Each number is 128 + 24 x the weight over its row's rms, rounded and kept within 0 to 255. Layers, rows and columns count from 0. Numbers have three digits each. The size before them is the row's rms in percent of the matrix's.

# down: layer 6 MLP down (transposed), 768x256, rms 0.193, rows 370-469, columns 64-127
# up: layer 6 MLP up, 768x256, rms 0.194, rows 371-470, columns 64-127
down370 102:121133103134090179132148120094115117193143096091117182141162123137136090119107118159115158138118113158097072128171126090086146126145153104102130156105159123140154122147110104148104091134101106
up371 099:166122150129126110116122111216099140152095124182146153122128127150135138136128152135109116124136141095099115111152111130112107153137088128105142159130138124109133119147112143157101133143101144
down371 096:144186126139140147096115121095117112109125172076066119128150131121131110140101114126130150112114140157093167136168121110149109103114130126156111147114099109166115112084063164103127058138138112
up372 103:115096117112143156136142131124148142118102107119118104198120100108111118121131179115168141138151092111063113152138170140137103113108095148144113085126122142127143147134178093156164129106113085
down372 100:125140154138126157127100116147103117126087136159118152114140140122105165157137122143075136137144115128127123086133135114122120137159155093119105134178141089185112105103167088107146113107147132
up373 090:100127125149151144122141140113110130167122109139157145160103171110101127133117133130102154106147077127157117130152142124136103129103096113132145080162150112112123106145183165131138096127119114
down373 091:126120121107099105137163131165140131114120107134083109112166097153145139090125120116097110145132139134103167106163123137110178109151134091103150132132136120117108146128108109169093124123096146
up374 096:127154117120174088121173088129144148169149115148090154083121113142122152131145126121169158137100159115117078133144087152091095178151156108110143112096152139143108112125094135143146116121085148
down374 091:166118179070119111143139140127097128152149150139142133108142160121131129126134175144113089097072081126114127096079105101135121106131160131118125111173092081133132149133137132162107143119115159
up375 099:067155095131193100169142122102148125126159093142083161102157157166165145105124160157144148094146114132117144110152109166113103163146146134117099113117113139132120137123139167129122093174104150
down375 100:122135124121151118114137165154125095131137133068174134150103125108124165096138145154125146155099122153173170071101133130065141122146131105123144123137171165150143138156133128128132139124172155
up376 103:120155115116127139128122081159166163096114160139165141120092085130110150125078190151113161115109138095135153129142104137127130162128112153099133125157121099124151111069117120127145130169129094
down376 104:136143130145096080115123147152124076115165127156155143138131124138110125152126100143162091099136136071149121147101142111123132138106130088104161167138132131136115148143136173129143144109153106
up377 094:181169143122120116139135139137136135106151092092131143151125142123123107124136145060128082127147118140166126149162130149116145115161127090129160122118127151104131115146122113170108063146164112
down377 091:118085107152131113129116157152125098147155121172124118142118094120099131108154069134131132112103122118086114122097113136153122139108115147101123153150150116132123138152157172084139177145092154
up378 099:108137126152134130154122121151102102114185122176111082072169106141118140131112091146131139168119165150147126112154106127094163130152127126150154181173138134110145110121178123130134115102117106
down378 103:138085165088142108132099161143135109143145147177123133071123151121153144171130105131163125125156152111099109087107138128149115100198124091156151120149079133074103167087114135123129119143111121
up379 098:141109140124160124126122119116141160122171175114079136128111168111116097132114056177124110134145120164142109144119071095116177111149140146127121109128145116105122133122141147118143129119148131
down379 090:112108141182102106080151135113083122108170132142173142091119125160130135113168093111124158138144163108119090167082089075148120202154120079153144120132129111103136170087152161148112148123140116
up380 097:134120136100128117084130111181108146135141133162143132086163118146143140133148088140137143114151140114139137085158144120140152125107136087109128120123169142119130158073172137159120148140078117
down380 101:166100119161115160136115154125124115121140123157149123150170115140089103151148133114076151128162132111131154134201128129099145151108116150110137145084178126118103143160135117146125141133103139
up381 098:093129111152112154108144154135129148119098153129150164129099060181065136152122118148132116156109139154168157146114135139090127099107124143147115143107124154129128144114112110124130127133135150
down381 097:087118139115163164107127156112094134101142118129159151093127142132109082134129128111109125163102154137122120123116107132102134171149176117123118163139145138124111106135122128148135096122109142
up382 097:134159118163096148170173135074116131150139128132123141137163089133110109133136146122072138117113156130155151117166130132157160125142128169137084149147102071089125141140095121136150146102105132
down382 093:132141149126109114111096154103160123113138138130120122135093132128111165126142148135093133110119140079088146101116097151168110126139139164117127143152123141131105144127099166130135160128103121
up383 086:177126125112106130137142137127116144168140153090098121096121139104106099126155106154138188138085153156164085117150090145139133131092128086164141097109101155138168122129128111148142132098121122
down383 091:178100121136142113132104175096119125158109158170168109134139138140114125166144105131096105090122127138107120142150129119143098127167129098117102111151103108144123130138118142107137128105120133
up384 100:102113144135073117138127173108177107145130138098149081131129148132095161124139140109145110143123072108110127125094134114141134118128126131105132106099119116114129118129073110160149132106144133
down384 101:146114106173140132093154101164118168170169089099137140102146181129182122127108117170149102133126096108121128121122109060123156133186139109123150128122145134183149107123129150128113130109120142
up385 095:118113115088139117173154103151129144120153062099116149159107136126137110100119094143157111104139164091109163186115142113083118127120145148132157116126103093112117122135118136128133111153155121
down385 086:110105145145105138142102136099118129133092171125128077163154112127144169142131127156110080089148135127178110171153094126124130116122160107113121145131126145132096147131165113099122123139092153
up386 095:120103175160160137144135146137118141131109133094111143112132147185119153132153130097127130115156179121157134136111124141143162151098179084129155120180166074142149099155152099151126104148154123
down386 087:164122152137039088087145173104114136151150099114114104131115142110098148112115183146137132117130135114139156149110126117154150122102096109100152151111153101105133103102100139115102154141115139
up387 109:153132111156086129099155146127182120154098159140119128091131100127088177117127126133136127103120144133111102130113146138123183147126099134117121068131177108136072139099149146094112110097094092
down387 112:135117088124135177147130170160123138152149137110075161151119138119146125104100097161119100126118166109073124143105119121136142146085119146121116122098132093053149149104143118166141136110131099
up388 096:099117128147138110151131100139156132136137105097128115158104158152124147110151125142110102119116073111165121126075096137069171097143138141081108111151104124116101109111145156131136110153135139
down388 099:129162106109131139106123122138083079130130115156094077106093127137141179123138158104079153142136111143174105143181102139122156112116107116091144159122105144118135112135144152140131132127136114
up389 091:116101133151130157130118138121149155136097124158117143139109133148113144098117127099170123137090164131157117102163083127120104155127143104146074132146117131151172123144122146115118102103133114
down389 092:143097135113134145156126154140138154105121138139104105149098140088101105144136111136095154138094161070125135058136153133130097143118065140167119126134095142131151088124075091133125150122128109
up390 091:155133117096102160097114109150158129116118138149060142138092169113160136145111128133119088107163106132152176156084122143121117138123170112157134148140139133096145160152122125078149142140147150
down390 084:092145107122148133148103127114084132127129149102149100175150096094138164105126154148125164093128157138137132119117139113102136109137104121130146153111123120131142086105140129165135129104132114
up391 103:091141146115117091099118138148121119105149185110144163124146145136111087143066106146136135150173110110160158175120141108148146162106123154114113104116110135139154148156156123075132125112130138
down391 108:105132117115158169111163129109103124106146133133128141083107143160135103104128129163067114150085104153082151172149121132132120105129150134136127132086177125127165128096108109145089151104124145
up392 113:130132174106131113130142122098135154118102135131186154118121104114099121170120155173093173109079117096096119155141172149127178096144159111161136126132113123093101137113162127130081135088087174
down392 128:180120154150107124140141164118166155127076146183147123111126114147158153120161126138104118097091103121145125128152218171168109093177160134109135103148138127146109134128157157124118156133111145
up393 110:114140111149115135123161125118131141127145127138134124144122141124156106168113121167157112143123118099128114118117102138126101102140107102148138114130126088105095145109122065130094157110124172
down393 112:133176153118107110153119114120154104114099142137102152113104167109082167090112154127123111101109123126155090122101153107142195113146144100114115157113105102110100086122137135140114133073135129
up394 093:110129147141148167157086163146099114125147083147113129149115151186155111112112123105141157099113148160136095099128169163117124151147088070119112134129107150130111116139133144110120165147114092
down394 091:153151135133131101133184123138074119124157161118135149134121135115122150123092112125134107113127115129136147151107148110088143097135116120095125118118142140147132061100126145122133152118137159
up395 101:135112144113118137174129099119136122122114112184073123130125123139095174148128069132141115148106125189131141067163110100169165099118128157134143138151102114172120122114126145096155098114140162
down395 094:105101090147147099139127133158097092121140121166104100134093160143125145125096125149132147144103121096140152146169144134141155122141110122149175136168155159150157152131125132108127117084120111
up396 094:173137144107164197111086130149076125149134155125138141120139143100161105124172108124092163149181159133134100106141119178138138113119141105111120145119150123128124123123129160144127127137125127
down396 104:125149118121102157139111149123122139142102085133136094124168125166118087139130161131107078091152101133106117138110150094115121101133095178193123120128168135145148160152178126140096176147111122
up397 095:128111150160118142116143102135119126143154168118144153133127108152127171084126112137083145132146126115122093142151101115120150129139149170160149119125130074120140097081132174110128103097118121
down397 094:109133136122134119176120137097107111062145136139135136130146153121120106134102132099113153092130160177133168097089147110135172115111090120137127148121115100170115140134109159120131139146107143
up398 104:107106149159087115114096130126119136089125159125130151144116118111079121118104147150102132124104130130148144157124137082072092110124118070105139154108096080131140097117155092093117119113079129
down398 111:129156112113185133122146127133145118103114077109096125139129141119083130094111123153116115179124094160152138178111152105151110128117157111155064138154159120142163145174131108116152114140145123
up399 102:112123099189094126119153173090127125133131146151175102143075110137136114102145142140161138127102098116138123136105086144133182141128098148123102119088116125155119115165159142136117130115133167
down399 096:114128140114147115148107112115114128136137090075128092151091122143159191129079092174109120117149061119117089112117151107122119111173149099172115152118129143134113167113084113113114115148132123
up400 097:114166123106086139138144111142141094097114144148151133134131119095104072123088115178125138106118136118112134120138119118123148130115103134149106140118137148102117189109162153152126143115167110
down400 101:151173102142147092120148134118158142137164107152096135140105129094136121108089152131131150094129118140069162117056116084092157174125153159112101131142099148159109115182112157126132178132150158
up401 103:129152098119125129147136108101087137153069114143094092122086204139114116145119084113142112094141111099145149129137145125135163135148143136129101125096116116145126139143142130126112136109128121
down401 102:124122151148107101140138133114088153122143103140097119069115159164131156172096108136118091102126118112182099133133119167137171126120127140093121106112145119145147138137107087145183131143100164
up402 102:152131093127091133145129090126101160140099123107129118104092166107124125128096182111118125140137168139115106112126117123103126131138126117119170123114116120136103102117175120148171125115189114
down402 097:130113111114099123106138116147165118061105077138157148140150171178118114100184142134129130110112133159139163135089150105102118126156134143109130110154138115095173094154138176141132129159107148
up403 100:146121119123114131120172140055109151106172168102170080152114127162089122152123104139121062111086173181111116113115080134109132139135103100176134100147120116131164113110101111133109114104119102
down403 100:124113149113126114125085099120137147150109115175145146164133121151113110112123097123146101139090111167175149180136114082151172155151077135126113111159102131178082164172143122119142140106163127
up404 102:084131145110118091120125086147152118121166133158155142146117125121144105136175112106121115071145173123082133135153142155177120118140110069112139094077166082147093127136109121142167114145084140
down404 101:179106144115106114149150106102134145118082117127138099153080125132090127134132131150141137155105084092141086121149164160172129168129104126077130154143116124143124164128148155130150118166149100
up405 094:117131168102108169114097150121141157111092152151088122123093161142128147125102119135115158097120139110117138140135105096127095118135114132127149138157102137077072132153136131103099091090088122
down405 092:097105186115122124116103081107168108144099157141123107151128164123125093161130107154167127154158120087154142162088150140125120116137133127146129070191159059154154150119143120164101114163103098
up406 104:137082121113117108130131131099151120124127112173147131118127136096122125129146136116104143071147150129161153129131133170133138132141108108109091094060161130078076122140172138105097137081112129
down406 106:088111100130149131140112154129101153141125110090169162143096157050165145154164120125141119132096123136109089090165087102138085115130106114096170138122135164131145082148130146112142153174122150
up407 096:138091163156133114126103152121134125114179161148120099126092092140114117118105116150153121128154155120169143123080132164182145121106158095086131133115121102143122131160152107090073159145117106
down407 094:092155133099117132103115129118139147109125149143102120099107124123128165121119093101199140104121123118108121109124158121137094091116123114130162148128114169119119152120114083119111164084150101
up408 089:115103105137095142134146144141109131079096132106145144144127135124140143133120178126107094101121110149109131119105120128122120125081126137119147133129119171133130110120134164133089124125175152
down408 123:125142122138146109143106158139175142212164129138129112126133112106127125119159075145152115152126131128159134159116142150120117117120135117140114123147150096107152129154106092124157174139101107
up409 089:131138143104116132101097109159127134110116154141168109174109172141138104134059129113165151098138125075116142111132136152162115133176133127151135076090165138105156146132146152129132096136136113
down409 086:111142141148159111150105119127091136128129107117169153094148137134111131127175170121124132092137107143159096130112144115150074192109141097149147129143088178156094118096122126129163127136101116
up410 089:128182121115141127127121127157106132113141163101112141118119044112143141118163110131153156145103150134133184115137137137120163111086102090096145115119107095110123145157138142116135116145147111
down410 101:172132102114107104135153089128131132141147119150121132115191132123154080094149122125138114120112118147167079192119101141095134120118135078154130139148122155160149134133122118116118149200157151
up411 094:110148106153112125159097143125161152151135131145170111150135124131179156102141158159108164081150145088149120130086163080158101145126120132145137075128121160115115121096102199124146160146143139
down411 096:141119132133125163114125116156124151111141157119109096107125137182140139134123112115128177149178105151130147118150136106139091155144119048142172161087098132141119085131168150102130113175154194
up412 102:122152144141100164098094071144162163130101147140168118128123170167153134168151153113105138114134119116111146146160130143097149087131093128135127121110133113115141141159144137137079125137129129
down412 096:132147152150140141097122120158100138101108123106144143120120080101141160123125133147129124116089131140126097108178138161109097122112145122121140123118116134144125159121079116092147118114138162
up413 105:116149104101072155133128143134189098124129129126115128138155168140130140126128143127125096121160097042101093153150124109116146160133124094174115096143163143166134088132133082115119117135110109
down413 109:126145134116132084132105082112131119113105166137117120100077161090103126164111120148117160141145106144131162128146118195143103126118104139148109151114130115137141124115166083146130139130139077
up414 095:144081092107117182150110116156111115165137128112115140126136120127115081106092083135121106153129181142104140158079140141127159140124111133196121107167166168120125112129132130160144148140155124
down414 083:111099163117105068110126135115134123130164098150087128098130135143135114147178170139117154078120128099145136149112117143132070143173142145067129093156097150134128162158106119130146092094115137
up415 103:077120100180124162135136121158134116127119123103127121132147148111139095125121112135168139164133138116167082137144122121159138167126120118143087123137083123082134097184128079175103129085119166
down415 095:100107173145116126131140114094091109129116118110150161157142119141136136142143113122113158148083155119091110135099102143108119166131155158143126126133137118137145102115113131199156122124135161
up416 097:125145114091112131121125100155138146154124114138168122150108097109116172150134130112109127131128116133128142141137179147128095150102166100146127122084103146111130107141110147094114185143127097
down416 094:146151132120076130195099081124109117108111102163106086079167157139162106096132129127152124167135152114113133136137124094112111179148126153078141185116140149086125140132144158118154171113155153
up417 094:120113127103162089173120148099122140176151133126094161141179121115149122130129123165120092112097123119139131146175151026143140100102134129134143128112117122137134070094107111126126144140117127
down417 102:123131135160100132111143108131120132117097174120134123126110130146120131163114164096119158169182131122110150122101131147140086167146135116145108163117118124157114174157140126132143122126130109
up418 098:148146120122130096111109094134139150166116119116139162088124153131128098137117138185133154081112114092154143151102131144143160124158163125124129126130150117140110144129165157135182099147105119
down418 093:141132151130143144135110147123113148107177158062156100112102115126094143185116115167130110098118095141124110128165122106125161132116126121137151150118193146099141139146117157116109158142096133
up419 097:168138139120151117146088154121156103101152114127170109130147132139111150170113081135157133122127109178142147113178144146096129129137119128156127085145141127159163151142125151150124131115124165
down419 104:118091103140121153169104124155125131153137099163173114119151150138123154136082141146150152152145152158106107149187126122162145164100143130144129140123118106122124099130154122126103127142105159
up420 101:108150150150135142161101132122136140114143104087102145134155122130133102108130121125132113151166145125107138115128092109185118117178141110147148136107127169187161131150118138124107086129113144
down420 102:114107122168116109146142112139138124164160112137158165114138110129136114115147140113119086123104107112109170107142105068156124116124098173151118155153095152111122121090111116083096123140096114
up421 100:126186172135126129147111130177091145150146124121116126129112113094083168135141153120088147131148118185153145111109074148144113118123106165133129084124141166132120140149104115131107159090160137
down421 099:136067100145104103130149100098120138178154134155147112173108135130118124132147108105152134135151136114161138147155067141107118133141110173114134113151146141114132158135138184192160166148115150
up422 095:154147139162116162134119114119121122138091100158125106103125104130158173124084138135130153151132093163107123144089133124159101149154135113098104142130112094148099089071095098160125159131137105
down422 099:135160155128148139101102113121133126121131142119128137126140142105086120128086128128081156159120097116149126161137156123128126111146127124142152111134131151109076137140118099119102144118108178
up423 098:128165090121151088116155181145141115134137152126112123152096148145155098149126136105158140193076104113154092093091114138144128149106190138087106110129162130160153137138126126142086127129128122
down423 103:121095140119153103127169100126106146157132128152116116129140133134109132194108122137098142173145138085128069131155109142138151107124116146123070162124087131143133147137150166129128136157111155
up424 104:125169106101120140153175163111114152099128087109159133116110144116126151111143129171140133115134154151105098112106124149118069097189154088143098120112090104118098111112119162131137148144129114
down424 102:141159135138106142179119127150116113114120095163124122110127181102084063135073159135094131153211090147131160137104134129057137145107138134148107137104130106126142149150119093128136148139144147
up425 100:165130079103152106141136179143098115137088088146138147144142128170095112154089116150143162099069124136156156100141114137142176155168066109130157092103121160132123132155133133162148131094138095
down425 102:122137131104107115100132101097159117124123153126096123139135146156106162176159124106135161110142120136103156160138118181144089155157061142143126072103118138087146100098138127164110121120105093
up426 099:095150087164121159161140132124112176146151109167106133108143122121105160151110129104122119135103111166099134064104157120138147105159127100097148122129106114189060116170147093172109125154113122
down426 103:123090098105089147141133124126092123112154128105122158138115120117164186107121157108128166119145085108145113097168132106163071122139091130140117142169084143146124084123141139143127132148116158
up427 097:114103088092166128163105111120115110139145119130135143115090138165150110141111114133139093128137154116142128117113109095141140102185121150088189105155106106124123126135174154130121104062076141
down427 091:138144148145116127117135147153111156128157141154131105152118112076101121075180105136160124140107176113103116120105132118118133144077134114153140129148158145122107060085104123094130190124118150
up428 094:138126122094122158173111155127105141152175076144148128153134107120155076148123140113102154120139128126099179090099123153169156119139127150163155124075118158125112177129155088109127120154105167
down428 092:133123134128092150082121124151108094146134099125141154113145098125131141159112123114111120147118153077110144137139151112127139169132116087129139173133153162136121131112081066122144126115118166
up429 093:122080157088088135155113128071137136137120106149102120159132141161095158053120091146126179124106108096106162114114131128136145117141115117114105131136136150119143149143119159174126109147133131
down429 091:087144111133149104096143172145116173122148130155116138122108163130151103158103123107100087108117111107126147129111114139104117131143165115149138127107131105168140194119119144134089104131119135
up430 099:152134149119127109114112110106107121091110147123107183120148145126143142149127075148145118074120113100110110084138092107149171122142135064111103140117134137111110112168123085111103119084198103
down430 099:091105118102151096125138120136115127093157103136092149145121099077078115110111116135170092141145137099126127135144124139128109137134125127167163129117137141144112144114109173121178085124083148
up431 114:121146134114153154100144109152142147102154151111136131139186164119119146115150148158101115118128135136146107139127118116102179110167163106140126137083140093140077143105119112087117128130114106
down431 117:115114131147127177134168134115139125123116147100116146058135129123141107107105118125097072134122140131100106153142151106145183114102111111128157109122131087122164147115141165136153152135130149
up432 099:106163121177130118206105149160106110136110129176131141119139181150089114155154139098092111098144092108103164110132138080115140157109131129111123147123133099144148138130136154101126139096145141
down432 098:091110121109157138152146149100150103151104099140138149116133123134085110119157167138145179073126120102139138133144089137148102099174105192130130117147125175143145137169090100118118133103134150
up433 094:128126116115119122118117118097072089133094136079095159126131094114122134146121124121119083125121096099113099088179158138136097093181092135117108092131118147169124135110101134155115092149125121
down433 099:129121105105165170126131104146143160135119143069096129128135101118083101118093083117144156174208137098119098151112139137126130175133136089151168140108083145154116120153100112122158113145095104
up434 099:123114149161134116148175088159161139118116129142113131145144122118106116136107145127119167132108178131143103132081110151110113070118131129156119114105150147159112135160126080082095088115114099
down434 097:131152130086169094088070120106119094137112110185137147123123163115140152149134104133094146172114105149145095161138140083124135128111076113108083142119123136144138124094111169144168135137133122
up435 106:154123125102098166104111148120174160128068153114129144118110098112094126143171151157159158111124112131095109126141180162134143145191140121129115120150130119137112118135172152125150121126124127
down435 106:138120121111167156125125110104133132105136130161131102127123141141154136124143105074136163140171080173119079163089137144144135143168181126083113146116149171128132100129162120115112134121093115
up436 109:143124132114131134157139135066151105135176124086124125137161134124129128160127117159114125123160159166128082109124152105128150161128127119148094140117150155121139156109110125132129147114098153
down436 119:132095122125141116159169171152128085124118110102124153083143127094161139123109095139071108139114111155188145126149168116125104103133129104109114116126103091150160130092137101073107139134128099
up437 096:127131175137082163128134112106145126128180174134123117103100156123137129134126095173128129107098083174131116076094116164138106119122150112102121128152111130147137174150091120122157133120124120
down437 098:112136176139135141124125163170067133113142095145125105140134116138134101163114091127100119121128130120118139145112088195127123102154154144145115144157087120157071142140106109151072137117113085
up438 101:104111129152128136131151114163168107181136163142115142115090119103069097145121120155123153181117114151152144148144100088124151145117128123120102159131097185103096154131124127122116096106125102
down438 093:116172139110102118101112162082122127117121123132121135111132149121121112134102157124149119118151143120119135104129128110086089193160140165137130131131107112120141083161155063101140159122137147
up439 104:114165141131142110096120108127111162114115166140103148113118103114123067112112107151093123163155106135152129103138093136121162138122145108124136129106133132136143137126133117134085102147135119
down439 117:128114126140121104135134112130118103134126081110140131123147166123133139137130125128186133141108163138160114158163111144183124123105088131116146135157112158119147110141182148172157156132123115
up440 109:070128126140168121137118125147176108162161156121136119119084114138172093120153086107141127168143121117158148142140158152114103142170086113138087097130148094081137135187097115125120151118128104
down440 172:151111144118089162109131110104079167065109109117110125154159155159102132136063185131076111108137119128102086099143126085146130112115123112131130138122099151149127110093130157116092105137137160
up441 097:134126154192147116169155143151122109155088131109182110132114109182084119182127135136095105113086094144133119145108183116084148117143126134090149123143098136090113137124146179119122150128148148
down441 097:149114165122138114102084095093155113118157196099125157120161155128113169153137116130133142097101106165175150135157165135129148123121111110107157132135142153154164149124102143129144091160148117
up442 105:132128118132159117121134078104104127123154181099131155119104147170119159092106153162142110113162169072171113147122100141135146112093115141166140114153134145122130122135164142148152136137101158
down442 099:091148127129114133163165156101096124147139094100127105159127096134105136082138140137186105112122138126117073133125133149117144133098151175086111118134142125132146155080129105086147120160124093
up443 100:062080110134095106094141134130146097122092125116121123132134127114100152145088142131110141112141073119118112122128149122130131096123141152128123087110134130087122168143101154108082093094111143
down443 101:142122070110158156112157118096148155095114101132127142144125114129101145114156128100100121115086154123133158104125128148110147142123110108138126091139101122125090131128163135130125117182120092
up444 099:137126126072133131143156091101142157139151113138128080121131102136116135121123102107112092162097149125153112116128102149157131128106118156129138160140144123134141172106156109119170140111122170
down444 097:124133116182141087113104126140147094143152131105115112099109078082098148142146084144149123150144161156170089125124101142155134129143123121159133102106144145124092123184106127111079093142128152
up445 095:144130079144140138150112097123111109098097142123148138131138158104119114118088099149080098091145127110100104107144094126136176111082080123095173109152135074100139113107148123150165137140157147
down445 097:151083124118156125152111150130130123131152135174170124138142115162120104108110147123111153086105096139144121133097157133121108127103107129164128138171187160159125145114121128114156145114169144
up446 094:130133087092119160136124128131132149173172135140138130162122159093100102143120104117118112127122089134148108107145085122160120128151125142144110151129145156115112130092111151096108097114117127
down446 093:085161101085129130178149167101131142157118132139109130113145105105143166154118145124138147129136181132137147099142114134109164110143135137140119125148192072117145131114145142125136087108127126
up447 099:112162130112158103143124163148147121124154132152053148101162110160084102143118117139138113153172144127128110164131152141148138107154174166153120134118131154116106097142150113187134152137103148
down447 099:119164129159157115117108103137142120152161118156149101119115118137125162129115121164125151155153116130093147155160139146127129094134128131142146125152123069140153104120118147146139181144152162
up448 098:113088106155120109120111125149171118150085137167103136182091111138166132147135135113133144165137106149152108130136129150110115131098109151132150106146125140097111102164138184132146146112120142
down448 092:084163123155083131125081121140166141092114115125123157128136149099117136076139105069121079103110138147124143113165126086152159172144145108138112150067131149156137101078112140174119163078112095
up449 094:122204085179118160081119137141140123126152132088158153135128161126142165157133131156137108123124129171126132123154146103086108133101102120131128149131166108112111101118071175153164097147108078
down449 085:118100157110127122142122133118073116131133126125161126122095116149157102107083137098089079128152097136089098150092093124136134122138122125074101141099108146144128121110115106125168148085124142
up450 094:114175098088127158127107104193142139088112125098152177132113129109125116116120164080135107158166147163143147111099142123125138172123113133156102125125136137108131104080119145115135113157108139
down450 093:153163192176115104103138175070089106112165120142167108136139106151106137104106141103136148123058125099107120130140090141123098095143113099117175127098137087123099114147157107106136142076113123
up451 106:094121111162147179155106104114129131100133144131108126138160143152139120127126148131147151121104126160102158139076130173117142138132131131179130101138153134126142087086169151160142146146070146
down451 108:095090137177144116142106105125110121097121191147137153137177108108086157143112114111139138131078140169119130185149150107082123120097145163140139135121174085113157106111131151140145177128115160
up452 103:123133148116086158124091088115123141117148143153145118129165145155122105142121070115134162080123145131093137116134110117146167125124141117143082131119114100121079111115110093169123140123103158
down452 106:141143112126170133115132129105138126125148111123134133116169136130088159135147098104129124149094162161108113097100146134158120136096138118131140186114148115125138110091129130155112155086138121
up453 093:169203116118162164109086142141133149145078105163158130097097142155138155142140132148128144141133099096098116148134072107139135120122102087140115132125169127133187124109133117130128140132098121
down453 092:117123122127093140127139146150148121110111124120112144157124128163115136147177149061155150118144151112153163149103111132142106130080134133142090134116109144140125136128080129116112149140158150
up454 102:139136160104114108151091109137158126139095126127130117129141110136125182114103155109101129154117118152146151123112095121095124147115133111117109087126165119144176142111162165098130088114086120
down454 099:138122097117132118203143135112049151146150114114140154129117129159129122155118126134086093127103124126116106104152129126156145121144130147140154163120131133121123125122106177113151134175115118
up455 099:101132133120114116128131146176123142135131107083150117140127158216097114157119124128161178107078143090103142132136109111139154165128083117142090165144116122118116102089135151141154156098121107
down455 101:124104119088162171145073151121134154162173142132147095120141109138130156164172114115143103154150117127152129138095121147103109138105128078093109113128170108157111085155113125140139157096109143
up456 106:135095126105111147149154140086103139150188107166112137130192135126143094178132155148152144130147165161163155128161130113122151184164097127157111129101096084121133151111138115115154153104102070
down456 110:131112133132099130130142132107111133110137144145128131147124149089111129142160101090136124146124127129170095117136097105125112127155120179109130106150136103166122121091170149082156167136143120
up457 098:118137093095110108144130086126158109139104148165140118135156119128114116147117112139147136093115113097077086121148117154142083100100136118085082136156098108153139129113127127114097096132151142
down457 097:146111170128137115151112169125071173159158113113151144126117143128123138123084140118152119120144148075148113109128127088140097168121098121125170109105142127104167051102121089152174142151147119
up458 094:079138133135138123105127142153139163127129169121103107106115097109120091136148112128117176105117115143148173133126126085116159112137145170137117131113101106110118107098110172129131145132140156
down458 090:106131096147091120074126114107108142109095171152120150117131121108128128092150132119166135161099147101127115104082137142111127161182116117149153168145112142139125180072135129180142162142177124
up459 099:130115093102087102126149110112158120178132126129126163143145143143138122134137104162111141134150118143071110135125129129150141140171173145165110132098108135126134108145112138087122122115127133
down459 099:109138115163160118131156122115097131109122143095161062097114157098100169125168139146152111126119177079128104156104096181135094171134113155160118107115083145122118115134126104128134133140116109
up460 095:124139115145151105114126115162152168119121140169130122119124104103131153162133183095173102085106115140099105137143165096147126114124108062146140109086121146132147147136108127101132102151165108
down460 104:149121176085132144145156123107089111171101107133090092151174129149120101141110148116118121147177115132120131109114111116085124080121149124120129176169078135146100106138100144125106132095119172
up461 111:133143084120138129179113149154156113090159084120173092160137123125112116133085174120106126101143173131114119152114161147142154113171099134129118105108176145124139118120118136134143149100157088
down461 099:139106119097097151107102172144145121158111118111112160147124125107112171111153123126155073109136158127144109103071098146140100133141125177105123163147133124110156105115104128101120135160112156
up462 105:126131071125141124179151155105136140138147152124150123130142120123146090186133129130150114133157157136127106115120135090130123096103156164096108145108146146171110147179121191126153124135138146
down462 098:116148127123114102128125119137157103139166127145147107111139120113160156181190111187107129121132111181153141114122085135119124083113130135116098131140134168186138109147155140130130169112162112
up463 103:069129163140087123126102132176115125151107078132092124121122145097150083137169164146130106131122175143136134138129150130118148123125111108125130110108169145157115147078115118150111160144107135
down463 106:141155148157090136141151142137111113128102119170142175107188173139113074149150126116116111142142166127108123151132088148110111127131126135149141130139105140131085114150107151142137090144151139
up464 091:121109151114098132149097145101129163119123153101144155125122166149179142090086131123149129155157122123084118119124107139138102161134130076135109131142171145133117122125115157082122113167130125
down464 095:145111125147102122065094150147098119124149097116144112134132126087139143099180135120139119140114175122097097154103075172134108126147132130118092156131093184118137151103153134119154129111133161
up465 104:158121125159130130088110101103151161088128143152168100173144080149149111116109125103124078125124109160123141116074094124158099111122116167117085094120097125132082164098120098131115097101139087
down465 107:134099155103169105108133066111098122104162088108112123126146139126110115130154161125104174128104067153177132130115159123147127112147124143141129158121178079087105114105129111140101124136135117
up466 093:086118106109120136137135178127150132059168104090125105132088159102135149097137083106144148119145119141129154130087154138118180109137121166149120132139125111118134097154118162153142155112182089
down466 091:108154137183131167105157135109100119132118106149145091111153172075134137125154093118143126103118140141155128149129106119151143133120112132110154104123102124115122148175158106142118184113170107
up467 100:153103107135094115183141133100115105121129133127183126141098128150137152093089107135095126129116153138147180138136148135124159151118095082076115103102136142110110105116143165157125146158102091
down467 102:120109130136125140102139129154133121157135146147119117159120105098158141123145121105108141139116162158187120099125110109144117100148130130115097114132086148126152130161098144135101164149147155
up468 097:092140138106138122156148079122138109113150135097137151126128102127111131159129083151131155129151137101115126124172133149096140101083135123100112176139124149123130188082136094109148141142108152
down468 113:143143155084123164123103131139139085134161060108113130085106133167197131107089140174090101124112138116124122136124112126088110080134141152123170077128152122105126157121166140139142172133116140
up469 100:135141113201081130103152125127172150160139120153178125121120130132080124116115135149130131145111134102115152126136143142166153151134119144162116121118126087077106128186130118141139106126157156
down469 101:158090151074134098144140134162165134157162129119117139119148090159112162067154149121106143140111136099119115162158179126173100113129127117135122153130154106115074114113080090139141074151123119
up470 094:136138152108088107149106147109125115147131137126132154116180164096140190150101186092160169139157109139142126114110132111125149115102103153154134109105181157125144142129144128169144149163133145